python train.py --num_hidden_layers=12 --hidden_size=64 --num_attention_heads=2 --num_key_value_heads=2 --head_dim=32 --intermediate_size=320 --vocab_size=2048 --hidden_act="squared_relu" --norm="rmsnorm" --norm_place="pre" --norm_eps=1e-07 --positions="rope" --rope_theta=13800.0 --rope_fraction=1.0 --qk_norm=true --attn_scale=0.321 --bias="none" --tie_word_embeddings=false --parallel_block=false --extras=["local attention windows", "paired heads", "gated attention", "capped logits"] --init="trunc" --init_std_qkv=0.0486 --init_std_o=0.0486 --init_std_up=0.0486 --init_std_down=0.0 --optimizer="muon_variant" --learning_rate=0.00355 --lr_mult_down=1.5 --lr_head=0.00946 --warmup_steps=0 --schedule="cos" --final_lr_fraction=0.0 --batch_tokens=[8192, 16384, 32768] --max_seq_len=1024 --doc_mask=true --train_tokens=82960000 --max_steps=5170 --dataset="wikipedia_en"
Each number is 128 + 24 x the weight over its row's rms, rounded and kept within 0 to 255. Layers, rows and columns count from 0. The size above them is the row's rms in percent of the matrix's.

# layer 2 MLP up, 320x64, rms 0.123, rows 118-170, columns 0-63
size [ 55  47 141  75 133 130 122 144  59  69  55 135  62 158  60 108  52  62  41 137 122  36 135  36 141  58 138  51  53 123  54 119  57 124  53 130 118 143  48  45  51 117 131  38  43 139 130  63 133 126 145  37 155]
[[118  83 153 159 138 110 121 169 149 112 114 132 106 177 147 108  91  88 119 111 120 104  97 123 122 138 141 113 167 109 112 160 109 130 115 162 130 137 135 122 106  94 107 156 167 112 142  93  84 112 145 102  84 131  71 125 125 151 142 142 144 114 141 114]
 [108 106 121 148 113  99 141 118 156 112 128 130 124 156 138 142  94 101 153 147 154 122  91 112 120 113  80  82 127  98 123 171 125 137 112 114 109 158 125 148 192 137 108 126 127 152 167  81 127 161 159 131 132 120 119 122 114 175 131 139 154 138 174 152]
 [143 117 144 136  82 130 129 139 142 163 125 142 162 134 119 124 114 142 149 143  83  82 117 127 188 116 150 156  99 113 133 150 164 113 113 137 132 130 176 152 114 149 112 121  75 126 164 138  84 122 123 112 136 108 164 161 157 126 153  92 142 122 158 138]
 [145  98 138 129 144  72 137 123 149 138 145 116 142 141 120  37  83 102 125 113 153  86 139 144 142  93 150  68 119 115 135 162 147 147 113 163 124 135 155 154 125 106 141 146 158  97 149 118 120 123 154 127 111 145 123 138 119 118 121 118 101 132 124 138]
 [144 129 115 127 126 128 125  99 196 110 127  63 142 160 160 160 102 112 115 140 111  92 151 118 120 139 142  99 145  82 120 107  93 115 111 110 122 110 108 112 106 108 113 145 114 137 158 123 114 188 122 149 112 107 154 131 135  99 118 135  87 102 147 105]
 [ 99 146 141 126 139 129 142 161 183 172 128 148 161 109 150 115 137 126 122 114 154  92 191 147 133 101 110 158 154 169 134 125 142 114 125 141 146 120  75 125 124  98 162 142  98 143 111 127 114 126 159 115  97 114 134 133 159 142 102 140 102  91 159 105]
 [116 162 106 157  94 110 130 134 119 100 140 102 131 107 131 117 127  83 142 132 176  72  97 147 129 124  85 106 152 154 163 130 109 107 103 161 136 185 145 123 130 120 127 133 115 119 135 137 143  85 161 147  76 154 131 109 123 128 136 126 153 129 132 173]
 [127 129 174 158 135 129 120 129 145 115 101 166 145 168  82 137 147 140 148 146 119 113  96 137 144 118 127 113 150  99  97 189 124 147 120 134 193 171 128 148 112 126 133 139 135 111 108 144 118 151 112  95 117 126 131 130 104  83 134 130 109 185 156 135]
 [112 110 138 139 112  74 127 149 154 144 172 128 127 124 132 143 106 118 112 115 127  63 120 128 136  97  70 126 130  89 150 144 152  83 129 128 151 128 173 122 157 137 129 118 144 122 137 135 129 158 149 153  91 133 110  99  98 166 118  99 108 135 176 125]
 [130 123 126 101 140 118  80 137 155 162 162 139 132 128 101 128  73 108 149 115  77 113  90 124 119  90 128 102  83 130 114 135 117 127 146 137 168 121 120 127 116 117 150 147  95 158 150 116  95 122 172 128 100 159 117 103 177 135 142 107 143 156 158 114]
 [115 146 171 129 129 104 135 183 146 166 142  97 165 168 106 122 116 133 180 105 143 138 100 133 132 104 105 113 111  99 110 171 147 148 139 162 123 154 154 174 152 101 137 125 127 137 158 117 114 144 181 145 112 122 118  87 131 134 121 107 123  97 137 115]
 [106  98 125 122 155 132  95 198 151 165 151 134 141 161 106 126 138 143 167 116 147 130 100 131 103 135 126 139 121 116 123 152 103  92 117 172 161  91 172 154 124  95 119 110 118 122 126 106 108 154 100 185 129 100 116 133 113 101 149 111 152 141 124 120]
 [119 128 173 161 129  87 108  97 127 131  98 101 141 123 142  96  93  86 174 112 136 132  78 169 161 124 104 129 136 139 104 146 144 152 124 140 170 127 137 136 147 118 109 159 110 130 130 134 116  87 111 118  98 146 123 129 117 172 125 110  97 155 176 114]
 [109 149 153 133 148 108 128 126 173 118 138 100 125 123 119  71 123 107 156 111 150 114 152 110 121  83  95 124 165 156 162 129  95  82 109 143 123 130 112  71 138 101  98 134 135 157 119 151 125 137 135 130  73 119 119 111 135 156 161 149  99 107 120 105]
 [134 120 126  99 126 106 127 143 140 142 129  82 107 117 139 137 107 133 107 127 149 110  96 104 139 143  70 128  98 135 125 175 122 102 153 168 148 124 160 144 171  73  98 163  90 143 117 125  99 145 151 147 110 140 145  80 124 146 151  93 106 153 135 129]
 [112 130 159 143 119  81 171 126 131 102 141 139 145 161 146  83 113 124 160 148 127  75 166  83 131 131 106 134 133 139 116 140 169 132 113 164 153  99 130  99 143 108 109 121 120 138 137 159  84  96 127 143 101  97 167  84 156 140 136 117 131 148 137 134]
 [132  94 143 149  78 119 143 142 114 138 113 111 184 138 122  94  95 124 128 100  92 127  97 148 115 119 150 104 125 100 128 135 125 135 113 151 125 146 189 174 128 122 138 109 104 155 117 109 145 116 188  95 131 110 140 107 121 129 137  77 132 165 150 117]
 [115 134 152 134 119 111 123 135 149 147 121 142 153 177 135 127  69 136 153 127 149 111 110 125  99 128 154  97 138 106 112 125 170 107 164 126 129 152 131 167 155 129 120 122 134 158 149  75 110 165 170 120  74 107 128 140 170 125 141 128 139 154 177 139]
 [106  66 184 114 131 111 141 150 139 149 171  90 137 129 101  98  92 103 136 109 134 108 106 110 135 149 110 100 164 115 111 172 130 111 120 154 120 155 180 134 151 101 132 114  99 137 155 138  86 138 143 144 130 108 118 135 128 140 129 120 123 177 148 124]
 [168 132 109 149 144 145 119 109 142 112 159 101 137 115 123 131 126  88 133 110 109  90 150 101 126 110 127 103 141 172 123 117 123 118  93 128 146 156 149 155 157 145 123 110  89 110 126 128 107 114 196 158 156 142 108 128  82 174 127 122 108 154 131  73]
 [ 99 139 112 154 154 110 127 114 161 173 150 138 138 171 116  86 149 108 191  88  83 122 143 119 121  95 109 151 122 129 140 157 175 135 112 136 129 138  84 125 175 146 132 129 155 151 109 118 147 138 105 123 139 119  95 117 160 148 104 122 117 101 130 143]
 [130  64 148 133 126 108 131 144 140 107 167 101 119 134 164 131  96 116 156 106 162  94  92 130  93  91 127 112 135 140 137 157 126 114 113 161 152 110 152 150 150 114 124 167 112 130 140 166 126 137 130 133  59 140 119 128 117 151 122 102 102 107 155  90]
 [108  81 164 126 124 121  84 158 132 159 112  76 104 148 169 106 110 104 144 129 126 128 111 177 121 136 140 132 142 115 127 139  71 121 137 145 116  78 151 119 127 112 129 115 142 107 153 118 105 137 137 153 137 109  87 118  90 106 136  91 156 141  97 101]
 [129  94 154 115 122 108 130 113 148 149  98 115 124 101 127 125  81 136 152  88 104 117 134 152 112 108 134 118  94 135  79 113 134 121 130 121 180  80 183 158 120 127 114 158  99 133 123 130 119 153 143 103  73 134  93  98 131 150 121 137 125 126 169  97]
 [136  82 156 131 107 140  81 134 101 133 154 132 142 165 104 137 107 152 153 162 128 129 121 137 130 112 175  92  83  69  80 125 118 146 164 121 132 150 118 181 100 145 155 130 110 166 126 136 119 161 148 128 122 136 146 120 135 119 114 135 133 133 162 106]
 [127  84 128 116 150  93 130 140 177 211 157 106 138 126 128 112  92 128 158 131 113 120 145 158 130  94 136  97  85  92 105 125 137 117 146 166 135 148 132 123 131 156 107 157 119 149 135 132 127 127 172 128 107 110 116 132 126 116  92 102 142 122 173 132]
 [113  89 130  72 135 119 114 174 103 173 144 156  98 128 116 113  77 126 111  67 111 123 137 167 123 112 128 129 124 105 126 174 156 123 146 101  98 151 152 190 137 109 112 111 133 127 121 131 124 131 110 130 116  92 129 157 142  97 116 131 127 115 129 116]
 [105 104 131 123 138  92 111 112 138 150 123  90 157 160 123 112 125 112 155 132 145 120 106 145 116 132 134 141 170 141 110 173 113 103 104 161 122 113 144 148 109 114 185 179 127 125 124 148  97 120 196 129 136 149  71 133  89 134 149 133 108 119 146 117]
 [124  79 131 142 133  79  89 119 137 151 117  88 145 131 103 139 134 118 116  87 106 102 102 146 123 103 104 125 106 168 143 168 127 128 126 182 163 146 117 162 123 111 125 119 116 164 138 122 117 138 165 124  96 111 112  87 138 156  99  93 132 148 162 150]
 [ 89 114 145 106 108 127 140 133 168 146 167  83 125  50 137  96  89  92 153  93 149 135 162 134 117 109 136 139 129 139 160 118 148 151 112 153  89 143 151 160 110 141 125 150 112 133 147 127  90 128 103 115 118 134  94 121 126 143 106 142 137  99 104 116]
 [136  74 166 125 139 109 163  97 143 182 133  81 112 136 146 120 103  77 137 118 123 106 110 116 102 123 139  99 124 123 140 127 127 115 121 147 115 125 183 167 170 104  93 129 107 131 147 120  96 133 154 103  89 116 142 137 142 135 105 128 133 142 157 168]
 [106 124 162 162 140 124 139  83 197 155 133 121 140 123 133 131  65  88 133 154 102 131 131 158 110 151 114 153 125 170 150  87 105 127 122 132 148 121 133  93 143 123 163 118 104 122 131  89 108 103 109 111 117 122 102 131 128 162 113 155 133 119 106  93]
 [147 150 114 142  96 109 140 126 134 181 140  77 111 103 142 107 116  95 126 111 117 132 103 128 104 127 115 108 122  96 125 138 105  98 120 157 114 138 153 144 142  83 112 139 137 194 150 119  74 158 155 119  97 120 112 119 112 125 120 101 164 147 168  97]
 [127  70 149 152 116  79 134 144 121 162 114 125 157 149  98  83 111 122 113 147 120 130  99 106 140 132 167  76 124 138 114 124 151 105 181 112 124 145 133 173 111 126  98  98 105 131 105 102  99 147 124  86 142 111 128 121 133 135 126  77 132 134 130 145]
 [120 159 147 151 137 110  58 151 114 144 132  90 107 115 154 114  67 110 123 112 144 115 122 134 100 101 105  98 136 121 119 164 112 129 137 171 175 116 168 132 124  93 141 159 122 124 157 114 110 126 128 120 108 119 124 117  93 142 161 127 117 150 140  78]
 [104  97 134  78 127 151  99 126 127 153 129 103 143 131 126  94 127 150 111 162  92 112 136 132 150 121 147 117 102 101  73 138 115 116 150 153 106 157 142 125 110 141 153 127 153 103  93  94 150 144 156  66 169 110 136 164 110 142 100 117 114 118 166 119]
 [121 141 167 142 149 141 104 125 142 122 147 122 145  93 134  87 161 126 135 106 134  92 157 137 175 117  76 128 140 142 109  77 106 162 118 151 110 122 148 157 156 121 130  89 156 115 122 138 141 131 155 129  76 146  70 161 118 117 127 123 142 108 128 163]
 [127 128 152 145  70 157 165 123 157 124 110 114 124 121 172 116 139  89 120  94 129 115 149 169 152 147 109 116 169 156 145 114 134 135 125 112 110 167 157 114 122 136 112 123 141  78 108 108 171 138 113  88 119 170 132 110 141 111  73 113 121 134 131 151]
 [141  97 121 130  97 113 130 123 126 150 147 118 107 142 118 148  82  81 113 128 119  71  88  88  99 155 111  73 118 125 134 164 131 114 117 124 125 107 164 147 157  96 123 114 120 130 135 136  66 144 165 136  94 154 130 100 121 139 149 135 142 149 154 137]
 [136 135 143 158  52 108 112 119 147 145  89 125 150 173 121 108  83 137 107 135 141 103  93 167 116 117 128 161 137 116 125 129 155 114 133 147 132 121 160 130 142  97 137  93  99 147 125 117 109 114 188 107 100 140 110  85 133 135 114 131 115 135 171 119]
 [130 131 126 126 120 124 100 111 161 132 118 118 144 150 148 109  82 105 127 121 144 110  82 139 109  88 118 121 119 138 181 144 116 145 144 144 127 149 166 136 138  81 134 159  82 160 127 130 121 115 193 153  79 178 147 112 117 152 155 125 101 125 127 125]
 [ 97 103 145 161 115 160 151 152 107 171 135 108 141 130 167 113 131 139 109 122 109 116 150 169  98 123 127 115  79 111  97 154 174 149 154 116  96  94 114 137 157 120 121 166 130 144 118  97 136 117  99  88  98 116 118 148 111 110  95 165 127 155 138 101]
 [167 138 172 126 134 121 146 145 109 145 161 135 162 107 103 100 120 168 142 116 125 165 114 152  98 105 113  83 102 114 134 129 152 172 115 120 107 117 180 135  93 125 164 149 144 149 116 136 141 139 124  82 164 146  96 153 114 137  95  89 121 121 133 146]
 [118  88 114 102 119  79 130 112 122 161 123 108 136 143 163 150  63 130 113 112 159 128 125 162 120  85 102 116 119 136 142 154 107 131 133 172 124  94 159 140 144 133 104 135 118 148 128 139  74 101 152 131  91 166  98 114 132 153 109 122 111 154 155 110]
 [135 120 144 117  90 136 133 126 136 138 154 125 134 137  90 120  83  89 144 110 118 121 103 149 143 130 104 128 106 129  91 171 160 129 151 161 142 124 208 131 132 108 155 138  89 130 141 125  76  86 157 129 134 135 136  84  92 155 149 120 117 135 144 130]
 [149 138 137 141 137  91 135 152 165 138 110 131 140 110  99 101 137  98 172  85 157 129 147  99 135 114  77 144 157 149 132 120 112 113 106 165  83 152 127 125 137 106 123 131 100 148  92 129 113 134 111 152  92 100 113 139 140 166 130  97  85 153 124 175]
 [116 124 116 137  94 152  96 142 139 149 148 141 152 125 134 139 140 108 118 135 127 148 141 121 147  79 156  76 172 118 106 132 154 119 185 136 142 160  92 151 100 118 162 103 113 131 170  89  98 131 166 101  81 107 147 140 141 119 115 126 156 131 158 120]
 [128 109 175 141  78  95 108 152 109 124 152 121 113 129 154 127  98  99 133 135 115  79 124 127 135  86 145 120 134 124  98 141 136  83 134 161 144 135 130 142 138 139 126 160  77 131 155 137 100 112 187 139 121 178 131 117 103 153 109 119 136 148 173 113]
 [128 107 143  80 111 102  80 184 160 114 104  75 143 113 109 143 107  97 129 146 147 127 107 112 133 129 142 100  83 112 106 119 134 131 142 132 136 133 168  97  85 142 127 136 126 167  96 143 122 114 129 124 115 155 137 105 147 103 144  72 140 102 116 113]
 [147 157 124 164 117 140 104  96 116  77 139 140 184 112  98 109 118 128 103  50 135 131 121 161 134 138 120 119 135 158  94 125 138 130  93 141 113 143 128  91 100 156 145 142 140 140 129 137 127 108 167 101 106 105 123 122 127 133  85  92 135  97 148 143]
 [131 131 179 141 150 115 129 163 155 146 125 116 158 134 137 137 116 150 147 134  62 132 143 148 125 107 127 125 136 190 117 100 110 157 119 106 148 172 131  79 166 135 156 139  79 113 127  98 135 102 152  89 137 123 134 118  94 151 119 118 133  95 123 115]
 [132 131 154 106 111  76 123 140 126 134 125 119 112 121 115  87  65 139 138 137 129  87 109 147 131  97 156  91  88  79 111 151 140 156 133 147 137 152 170 127 141 132 128 139 143 168 166 130 112 152 144 142  84 114 106 135 157 145 109 111  93 140 163 143]
 [135 117 169 112 112 110 117 149 115 131 162 136 153 140  94  80 116 152  95  65 101 153 126 142 122  71 152 139 116 131 107 151 138 155 135 105 113 142 154 145 149  91 147  96 139  81  94 141 115 151 147 101 147 128 101 163 121 113  97 114 130 140 115 132]]
# layer 2 MLP down (transposed), 320x64, rms 0.212, rows 118-169, columns 0-63
size [ 73  65 124  97 125 104 123 137  67  64  64 122  75 135  66 101  89  69  63 124 120  57 133  49 134  71 124  70  64 117  66 113  88 120  64 118 115 125  63  59  61 120 104  54  51 117 113  77 121 105 141  42]
[[136 142 137 113 134 131 123 158  95 132 134 146 120  97 166 138 134 118 147 135 172  94  99 129  83 109 108 137 116 123  84 126 164 127 141 123 110 153 124 150 120 122 192  80 127 115 132 152 149 125 123 137 190  87 132 106 133 110 164 110  76 138 135 110]
 [125 111  89  82 140 129 101  83 133 116 138 128 105 140 118 120 101 116 101 134 145 141  98  99 159 167 128 126 132 130 176 123 114 155 156  99 138 127 126 125 121 126 151  92  97 152 132 173  61 134  94 111 146 150 148 133 121 124 167 141 111 170 102 151]
 [117 100 136 142 121 145 123  92 114  88 110 108 133 138 119 131 162 141 152 114 187 157 117 137 167 132 164 169 133  95  98 136 140 130  95 130 145 150 138  81 149 171 131 150  99 152 100 145 162 142 126 139 148 129  94 167 126 141 138 142 127 141 105  76]
 [165 126 139 135 127 145 118 128 135 142 134 156 109 131 134 146 143 103 126 158 130 136  96 102 191 135 152 137 126 113 157  95 114 136 101  47 154 125 100 134  99 113  70 163 130 150 122 144 150 103 137 136 125 104 144 136 113 112 125  93 154 162  90 125]
 [161 143 106 108 139 129 123 123 114 134 122 184 153  81 152 121 165  92 138 131 124 137 121 122 129 162  96 115 114 172 114 113 143 144 151 143 142 140 184 115 118 167 107 171 139 113 110 135 114 134 144 145 109 152 135 131  62 132  81 135 142 122 121  91]
 [107 116 138  86 142 105 142 155  95 120 139 104 131 107 104 149 161 160 115 115 156 150 105 120 107 123 148 122 144 164 114 122 189 125 156  65 143 130 117  84 140 137 118 121 111  91 152 134 137 103 104  98 182 111 112 103 134 125 135 108 162 144 125 160]
 [ 70 179 127 197 147 162 143 123 136 131 120  83 130 136 143 119 122 127 110 124 154 108 168 131  94  77 118 122 112 134 135 133 122 123 140 108 120 173 120 112 110 115  97 182 127 109 120 139  96 135  83 151 125 152 115 134 138 124 158 139 139 102 143 135]
 [187 167 133 133 150 176 146 159 117 121 138 110 105 123 140 134 113 115 130 143  96 129 118  98 123 125 134 145 140 105 101 127 132 131 138 102 146 154 124 137 174 133 139  93 168 136 120 160 143 149  67 128 121  91 132 121 104 149 135 169  70  96  96 133]
 [118 100 105 106 147 168 121 101 118 138 202 129 166 156 138  91 135 147 100 125 122  98 158 121 154 154 162  89 138 158 117 109 125 101  97 102 122 142 115 104  91 145  93 150 120 150 114 110 135 120 153 116 147 120 134 119 111  99 152  73 120 133 121 144]
 [109 118 143 118 134 166 144  87  79 109 128 116  99 103 109 134 135 127 102 120 130 136 122 116 171 139 109 131 115 114 134 173  96  86 141 121 119 159 123 165 112 136 112 131 133 125 134 102 105 121 124 122 133  92  68 187  88 106 144 158 138 163 100 156]
 [158  77 132 109 168 143 137 110 121 121 106 171 143 118 101 138 180  99  92 150 122 143 102 119 111 142 118 148 103 116 191 142 126 126 118 142 125 118 152 100 131 185 161 128 143 115  94 113 146 136 117 151 124 161 168 117 120  99 134 109 155 149 111 107]
 [128 130 157 160 192 198 121 110 117 102 138 100 161 134 137 125 129 124 129 151  99 134 131  92 109 125 155 168 121 138 124 143 164 145 115 137 111 170 122 167 135 121 104 104 136 119 115 144 112 117  73 159 104 101 162 130 129  99 120 125 115 130  90 128]
 [ 72  92 153 116 118 160 115 126 122 110 144 159 147 125 137 128 106 158 134 143 152 151 153 107 111 141 136 145 101 130 145 152  58 111 119 109 140 156 121 143 152 164 105  80 105 104  96 101 157 100 150  84 133 134 126 157 113 128  91 130 133 131 103 152]
 [114 151 142 170  88 140 160 106 164 101 133 154 116 176 107  93 117 159 109 128 144 138 135 124 167 119 122 164  98 141 150 122 146 153 114  77 130 144 130 162 110 153 130 118 115 151 154 176 100 146  94 120 122  95 127 139 147 168 130 111 136 140  96 101]
 [ 81 137  83 135 152 132 128 127 111  99 183 172 116 103 155 153 119 118 172 124 134 133  90 104 139 139 126 123 148 123 186 152 127 105 123 143 128 145 104 144 110 125 131 147 161 118 139 123  98  82 125 106 159 132  97 154 116 148  74 112 107 108 125 122]
 [136  73 126 132 139 151 120 117 120 122 113 120 105 134 112 127 157 151 136 176 149 132 155 135 109 127 130  79 159 145 104 107 111 125 195  85 144 118  77 118 142 137  87 100 154 127 151 147 103 122 102 118 133 172 129 145 121 114 139 145 158 121  94  90]
 [ 70 135 127 123 137 116  94 202 131 125 109 142 122 138 148 162 172 122 106 136 120 121 128 128 126 138 135 125  85 216 108 138 120 144 136 121 148 140 124 113  95 120 119 100 133 126 108 166 131 134 142 171 108 128 124 150 129 114 115 135 174 115 111 110]
 [145 153 139 111  87 110 152 121 120 129 130 137 145 143 106 133 147 123 137 141 135 161 113 129 125  89 145 121  83 133 127 108  78 105  94 109  92 175 161 191 134 145 153 157 127 120 132 144  94 102 108  91  88 136 122 152  96 142 120 132 126 108  80 108]
 [116 144 124 118 118 149 134 138  85 108 160 137 115 108  83 144 152 122 136 145 116 166 126  87 124  95 139 131 106 166 120 111 162 136 151 110 154 107 159 104 109  95  82  88 146 116 123 144 132 140 132 138 136 148 182 126 167 119 100 136 194 111 110 131]
 [112  98 152 132 138 136  92 130 128 117 114 116  76 118 133 138 131 107 132  93 118 135 143 146 135 129 109 160  95 144 148  86 103 103 153  84 109 130 123 148 168 158 176 120 115 103 126 175 146 132 119 134 151  93 123 161 181 163 139 130 168 123 141 165]
 [129 128 100 110 144 123 118 129 119 123 118 109  97 103 153 136 176 132 135 149  67 171  90 127 130 114 144 143 107 143 122 127 105  62 152 125 122 166 158 144 129 110 142 154 121 131 123 120 136 130 124 148 135 171 142 140  73 111 173 146 140 172 108  98]
 [139 143 131 139 153 149 123 141 123 152 166 155 139 137  56 132 154 109 116  79 120 110 143 192 105 141 115 124 151 144 133 170 118 106 135 122 136 103 135 135 142 172 104 141 145 111 157 118 126 126 121 103 120 120 133  79  87 166 156 138 127 110 133 170]
 [ 93 140 161 162 147 141 109 156 111 110 117 124 122 136 147 174 124 161 121  93  94 123 121 161 133 141  86 169 121 167 177 146 123 127 159 129  99  96 132 104 156 132 152 110 139  97 101 112 160 157 100 171 117 108 136 161 101 119 128 129 126 133 110  96]
 [128 119 102 103 129 124 141 152 113 100 124  79 142 140 104 122 156  99 108 152 144 151 110  96 132 161 127 171 124 118 108 137 104 105 123 204 124 121 104 167 123 188 160 155 144 128 164 144 136 165 122 124 142 155 146 133 116  84 145 140 128 143 137 144]
 [137 118 115 127 120 167 121 137 136 138 139  87 148 139 186 115 138 153 131 156 115 108 117 125 112 128 128 146 152 142 170 103 144 140 122 127  87 134 132 109 166  68  80 139 119 140 121 114 114 132 145  83 156 164 171 120  97 141  88 130 128 156 125 177]
 [164 170 131 133 166  98 102 148 109 119 106 124 120 136 112 128 157 135  83 134  84 115 112 110 142 191 174 168 134 153 163 115 115 129 140 108 156 138 114 163 128 107 162 129 111 119 143 153 120 125 160 126  91 111 120 121 144 126 130 143 112 162 117  74]
 [131 120  96  68 122 105 130 192 171 132  95 121 160 126 145 153 114 163 153 148 176 132 108 139 136 126 141 118  93 132  92 151  87 135 157 101 126 134 116 125 109 149 166 130 117 124 146  79 153 128 118 143 152 118 136 137 155 132 103 139 156 156 151 124]
 [119 174 126 146  99 133 136 105 129 122 121 143 101  87 140 141 117 149 159 140 112 154 111  78  98 135 105 120 124 113 202  83 143 158 149 164 124 125 128 117 174 132 112  99 126 154 136 139 132 135 109 130 122 153 154  94 122 100 119 133 171 116 155 167]
 [113 127 108 124 119 161 107 152 136 115 153 159 148 142  86 176 105 111 131 157 123 114 106  84 182 129 167 127 178 116 126 154 138 140 134 144 114 135 125 157 100 122 140 122 120 120 113 150  95 115 123 141  71 137 107 112 133 131 184 111  80 130 100 131]
 [114 148 157 105 148 119 115 113 107 133 142  97 102 125 145 134 166 114 162 181 129 105 161 104 113 120 143 141 101 137 128 133 125 100 130 117  91 146 134 172 138 164 146 177 108 100  91 171 143 134 104 123 160 118 160 122 157 147 137 177 102 152 122 156]
 [ 85 106 113 138 153 123 144 132 100 138 125 159  88 133 192 136 133  98 141 175 100 132 123 109 140 133 110 124 113 153 158 142 126 137 166 130  95 132 144 141 136 133 163 166 164 112  80 119 132 133 102 141 122  63  88 121 112 119 100 103 131 121 113 142]
 [120 122 154  81 115 148 169 123 105 128 117 115 117 131 101 150 188 178 120 141 154 164 114 143 104 111 165 134 140 137 101 123 138 116 148 156 121 114 129 118 113 108 156  86 133 115 116 113 121 127 114 104 147  73 137  71 139 106 109  93 117 158  96 135]
 [115 132 134 115 110 173 108 161 164 145 108 119 120 119 169 118 132 190 122 132 113 190 154 106 169 134 125 117 135 126 150 130 152 118 127  93 116 114 103 114 114 132  85 133  72  66 116 132 153 114 119 121 126 142 107 145 143 151 120 161 140 153 120 145]
 [110 120 156 107 115 138 121  95 117 139 142 124 110 121 149 110 155 113 158 162 132 162 110 138 137 131  98 115 147 109 186 120  99 166  97 115 111 136 105 145 145 101 118  94 160 113  66 153 148 100 140 112 133 106 134 114 164 124 116 129 174  83 141  86]
 [118 176 111 130 126  73 135 118 115 142 140 136 151 147  80  62 137 122 136 167 140 153  95 108 117 124  97 127 109 147 124  88 118 125 121 119  81 141 128 146  83 167 114 133 154 127 132 107 125 118 122 131 128 140 137 113 153  92 142  96 119 161 153 173]
 [135 138 124 142 128 116 151 171 142  94 122 137 147 161 148 112 137 122 157 132 149 173 185 127 165 147 132 149 163 120 127 112 113 100 116 161 116 120 171 147 136 138 170 130 139 144 114 118 125 187  83 116 130 120 128 140 134 137 118 186 146 123 172  98]
 [132 170 124 137 129 180 135 105 102 122 108 134  97 120 105 154 104 156  74 178 128 157 120 118 150 106 144 159 103 115 144 130 129 156 117 128 123 102  93 108 107  95 145 132 137 120  94 137 151 167  99 136 139 102 159  96 136 114 151 113 115 144  82 168]
 [135  55 134  58 132 124 114 111  81 104 153 145 124 143 110 168 152 156 147 165 107 154  92 139 123 135 118 116 124 139 109 107 123 134  95 119 110 137 121 159 136 141 118 119 133 102 120 126 146 130 141  99 103 146 136 162 112 151 118 164 141 174 102  97]
 [148 123  82  96 113 137 113 134 130 152 179  88 134 157 140 146 142 141 134 116 142 175 126 113 113 150 100 127 154 164 158 146 144 136 118 148 130 161 124 162 165  92 104 129 107 130 105 134 127  96 120  90 130 145 130 173  82 100 124 135 120 128 150 183]
 [119 129 113 143 148 112 126 104 133 126 136 124 114  48 148 139 139  77  70  80 162 136 112  98 115 121 126  99 100 139 139 148  97 132 140 118 111 124  90 144  92 149 123 152 130 107 138 131 160 160 113 119 187 123  94 137 124 155 135 110 130 130 120 111]
 [132 145 124 135 146 108 116 141  97 132 148 135 100 145 117 130 149 105  93 125 148 103 112  80 193 170 148 128  67 156  72 128 139 123 120  94 133 125 109 117 132 166 148 119 155 103 113 130 111 122 129 161 128 106 125 112 118 122 128 112  76 165 103 111]
 [150 152  75 144 152 112 111 103 124 118 137 114  86 115  84 137 114 157 108 131 137 101  76 115  81 120 106 106  89 139 123  64 123 137 168 134 116 109  87 111 104 142 123 140 120 150 131 134 117 118 108  94 141  90 104 127 149  99 135 113 118  99 135 109]
 [118 151 104 136 127 163 155 198 165  90 126 104 114 148 172 103 138 168  91 133 147 113 132  91 119 165 102 169 136 126 115 135 153 130 136 107 147 137 158 131 125 125  92 147 103 142 109 117 107 105 119 108 125  86 153 102 110 134 130  79 125 143 127 133]
 [121 136 130 123 121 141 137 140 142 131 139 103  98 122 114 142 117 138 155 174 150 118 149 142 168 121 127 112 117 184  95  77 161 122 141  74 114 155 129 169  91  85 130 149 116 147 129 163 137 153 126 129 129 133 147 172 111 102 117 120 122 159 182 154]
 [120 150 153  81 136  62 138 120 131 148 143 180 132 118 112 125 137 135 160 118 128 136 127 120 100  75  83 171 106 153 115 129 134 148 144 129 151 143 113 166 167 155 122 126 137 108  98 147 115  95 116 137 101 101 127  88 139  81 130 109 137 142 136 146]
 [129 138 129 196 149 163 127 166 143 104 139 131 128 121 141 115 169 132 163 121 146 147 133 126 112 148  93 138 133 103 139 171 107 108 131 103 114 106  85 106 127 122 135 131 126 137 125 155 101  83  78 148 167  78 147 107 145 136 128  95 108 129  90 112]
 [105 125 164 130 115 110 111 190 115 122 104 115 119  94 120 120 131 132 132 137 121 178 123 125 147 143  97  86 146 151 153 162 147 144 146 131 129 144  99 115  95 125 104  66 135 137 110 138 101 133  99 134 159 114  98  76 156 112 141 164 172 121 126 107]
 [186 153 163 114 108 114 150 153  86  85  99 184 104 165 131 150 128 113 122 150 139 155 121 100 133 111 123 139 129 132 153 114 129 119 152 155 138 150 125 131 127 145 177  73 121 178 141 133 123 145 109 129 108 135 140 147 136 152 146 138 149 111  91 155]
 [115  99  78 132 118 100 128 113 149 150 138 143 129 135 137 150 155 124  74  93 125 113 139  97 101 141 130 174  95 129 113 101 123 162 129 133 105 113  52 132 115 171 134 110 159 133  99 134 156 135 133 115 147  91 134 119 141  95 112 158 121 133 155  95]
 [117 136  98 155 180 165 155 126 148 113 140  83 134 172  77 137 176 119 108 171 155 125 165 119 115 126 119 141  97 123 147 103 135 156 112 102 123 145 125  58 108 117 141 134 131 134  99 123 128 135 165 157 127 146 158 134 116 151 144 126 143 141 122 140]
 [168 154 133 139 156 114 165 127  88 121 151 132 168 111 129 132 154  62 126  94 119 118 187 145 114 132 140 110 115 131 112 128 133 144 130 147  94 150  93  82 133 148  95 116 125 153 134 134 114 118 144 142 132 136 114 101 177 118 146 120 101 146  78 104]
 [ 85 152 117 102 109 143 114 109 145  87 148 105 146 125 153 131 120 143 121 134 163 160 153  90 119 105 134 123 195 149 118  93 128 135 144 128 145  71 118 119  78  85 141 112 147 126 108 146 105 119 107 132 129 112 124 111 141 142  80 120 137 156 101  95]]